python train.py --n_layer=12 --d_model=256 --n_head=6 --n_kv_head=1 --head_dim=64 --d_mlp=512 --vocab_size=512 --activation="swiglu" --norm="rmsnorm" --norm_place="pre" --norm_eps=1e-05 --positions="rope" --rope_base=10000.0 --rope_fraction=0.75 --qk_norm=false --attn_scale=0.125 --bias="qkv" --tie_embeddings=true --parallel_block=false --init="trunc" --init_std_qkv=0.0333 --init_std_o=0.0414 --init_std_up=0.0477 --init_std_down=0.0477 --optimizer="soap_variant" --lr=0.00359 --weight_decay=0.0 --lr_head=0.00735 --grad_clip=1.0 --warmup_steps=200 --schedule="wsd" --decay_fraction=1.0 --decay_shape="linear" --final_lr_fraction=0.02 --batch_tokens=[32768, 65536, 98304] --seq_len=1024 --doc_mask=true --train_tokens=239200000 --steps=4114 --dataset="wikipedia_en"
Each number is 200 + 20 x the weight over its row's rms, rounded and kept within 0 to 999. Layers, rows and columns count from 0. The size before them is the row's rms in percent of the matrix's.

# up: layer 8 MLP up, 512x256, rms 0.0477, rows 442-448, columns 0-63
# down: layer 8 MLP down (transposed), 512x256, rms 0.0476, rows 442-448, columns 0-63
# gate: layer 8 MLP gate, 512x256, rms 0.0477, rows 443-449, columns 0-63
up442,089,212,212,198,203,190,140,211,205,207,204,223,227,177,194,206,228,169,188,156,160,189,185,202,205,203,195,242,172,178,173,196,208,207,181,218,174,223,205,210,208,202,186,205,183,222,205,179,214,209,212,225,222,233,200,199,202,218,155,184,229,205,215,207,191
down442,087,229,213,185,227,231,219,195,220,193,178,213,196,192,211,206,198,221,226,186,216,159,227,186,220,214,159,209,201,194,205,204,177,224,212,193,208,200,172,217,184,236,203,192,228,188,206,209,172,207,198,212,187,189,184,206,199,224,202,203,150,219,243,173,172
gate443,100,193,186,241,197,232,227,205,212,221,214,201,184,179,156,210,189,173,197,205,188,199,216,177,210,200,214,165,221,217,208,243,191,182,193,175,196,179,203,207,202,216,199,214,201,221,140,187,203,199,226,173,199,218,222,183,228,207,177,219,235,208,209,212,215
up443,101,198,177,190,184,234,199,187,223,187,226,187,229,143,201,207,168,201,203,222,224,179,199,182,200,221,198,173,206,195,194,232,200,212,183,201,152,210,239,209,215,174,194,214,157,207,207,196,222,161,219,200,165,189,221,207,188,167,206,219,204,165,230,193,180
down443,099,186,208,193,202,171,152,180,216,191,202,186,212,167,200,189,217,214,141,186,198,208,187,184,188,201,188,157,221,205,177,205,202,236,214,183,189,202,176,186,199,176,203,192,202,173,214,196,200,184,211,164,203,179,212,256,192,176,207,184,200,157,195,199,221
gate444,102,192,184,200,227,232,229,184,199,204,173,185,167,216,191,209,215,230,195,186,214,222,217,182,169,209,187,203,212,178,198,206,179,183,214,211,213,199,193,204,217,216,190,230,221,214,214,209,234,182,173,262,225,170,205,169,212,193,172,253,235,237,214,209,174
up444,096,206,208,188,217,216,225,212,184,203,226,208,213,200,159,184,201,188,240,167,187,228,206,223,192,224,217,226,202,172,215,190,165,189,205,247,202,210,206,243,187,185,228,193,195,175,172,197,170,187,174,210,177,157,205,167,220,215,156,199,203,187,193,182,171
down444,103,246,205,230,196,174,222,201,165,204,180,214,176,193,201,191,191,216,169,199,156,213,218,231,190,187,200,180,201,237,170,207,206,208,152,210,220,206,224,195,192,173,201,231,211,191,167,227,177,221,234,178,177,224,199,232,174,202,199,207,211,226,170,180,192
gate445,095,177,193,232,200,194,205,197,227,165,182,220,212,180,183,200,198,235,213,228,221,203,225,207,163,192,205,220,198,184,191,177,225,185,184,230,187,220,228,209,176,196,215,195,243,226,193,225,169,209,218,191,233,222,207,184,230,199,167,214,147,182,233,155,194
up445,098,237,182,201,183,196,213,225,188,216,190,224,199,159,187,213,190,231,191,217,233,200,226,222,214,182,201,195,196,209,259,201,171,207,192,213,181,205,165,195,238,203,192,166,217,191,192,204,224,216,176,173,194,176,222,199,165,195,189,162,155,199,201,211,209
down445,103,167,188,230,197,197,227,222,211,186,196,199,175,204,201,190,249,237,202,222,182,230,188,166,196,198,218,213,189,175,203,183,207,178,190,170,217,216,212,202,148,190,195,231,183,202,195,183,215,191,198,192,195,196,190,201,231,213,200,227,169,213,181,222,185
gate446,097,186,230,189,204,202,166,185,185,203,165,215,215,165,180,161,198,207,205,227,259,215,197,193,233,181,167,144,204,211,164,215,201,175,207,218,173,189,220,213,192,188,185,223,207,218,177,222,175,234,212,194,195,212,199,196,198,213,200,193,177,165,222,180,211
up446,096,183,207,190,185,183,189,223,206,178,217,213,163,177,198,209,209,181,217,195,176,193,202,222,172,203,212,198,185,182,219,202,184,191,177,194,229,184,192,190,195,202,223,208,194,179,201,161,199,172,182,184,201,188,196,201,214,245,149,152,194,184,209,187,187
down446,100,222,215,189,196,192,193,199,208,177,212,182,181,183,204,192,194,204,208,192,205,214,206,170,180,202,195,191,187,192,195,203,233,222,208,196,207,213,200,221,225,184,174,223,206,188,200,227,183,188,200,244,221,215,213,217,228,164,188,188,228,211,185,179,211
gate447,098,211,215,180,180,199,183,230,210,206,191,188,208,193,187,209,172,192,210,187,204,169,234,169,208,221,202,209,214,191,212,194,173,205,193,206,148,176,180,218,207,223,178,242,188,199,170,190,204,201,208,193,148,200,182,184,168,173,183,216,216,202,187,193,213
up447,100,182,211,207,189,243,205,220,182,185,217,186,204,160,195,207,188,210,190,164,207,199,245,206,192,228,250,177,220,198,173,194,210,174,201,199,226,191,160,236,170,218,196,198,184,217,167,199,223,197,230,209,204,204,217,191,168,209,194,210,220,229,202,189,204
down447,102,213,227,199,200,213,176,179,191,188,236,195,167,194,217,216,189,186,209,195,168,153,231,206,218,201,185,176,188,220,168,169,201,218,196,176,181,235,204,201,197,181,198,190,179,165,192,188,194,196,186,179,212,182,229,209,167,185,186,167,209,198,162,182,235
gate448,098,205,193,202,201,184,208,173,202,192,194,180,208,190,192,198,224,179,221,166,179,193,226,201,188,174,197,180,229,229,234,201,213,234,188,219,185,148,210,143,189,213,198,194,214,180,212,214,191,206,217,187,196,171,179,223,177,204,179,198,182,213,241,200,207
up448,100,201,220,176,201,175,174,208,178,199,227,214,208,232,224,196,170,202,166,182,221,186,235,185,208,191,176,180,190,231,203,200,196,178,203,220,207,212,228,216,185,237,194,234,185,245,198,178,187,167,221,223,201,207,198,208,218,228,163,190,164,231,208,212,179
down448,097,220,230,199,206,247,189,217,183,199,198,185,203,216,236,220,182,187,193,225,219,216,204,186,193,198,245,197,219,221,219,158,205,180,201,215,184,203,189,193,182,199,172,207,165,224,185,187,199,218,215,193,209,210,167,226,213,228,178,221,185,162,205,178,213
gate449,096,218,204,210,180,163,190,212,184,177,205,182,232,221,189,164,198,241,227,193,210,224,202,234,221,228,215,216,217,217,179,166,181,190,196,195,200,207,220,190,199,183,219,179,174,185,212,214,197,206,190,201,200,197,217,185,194,202,190,171,160,217,178,204,214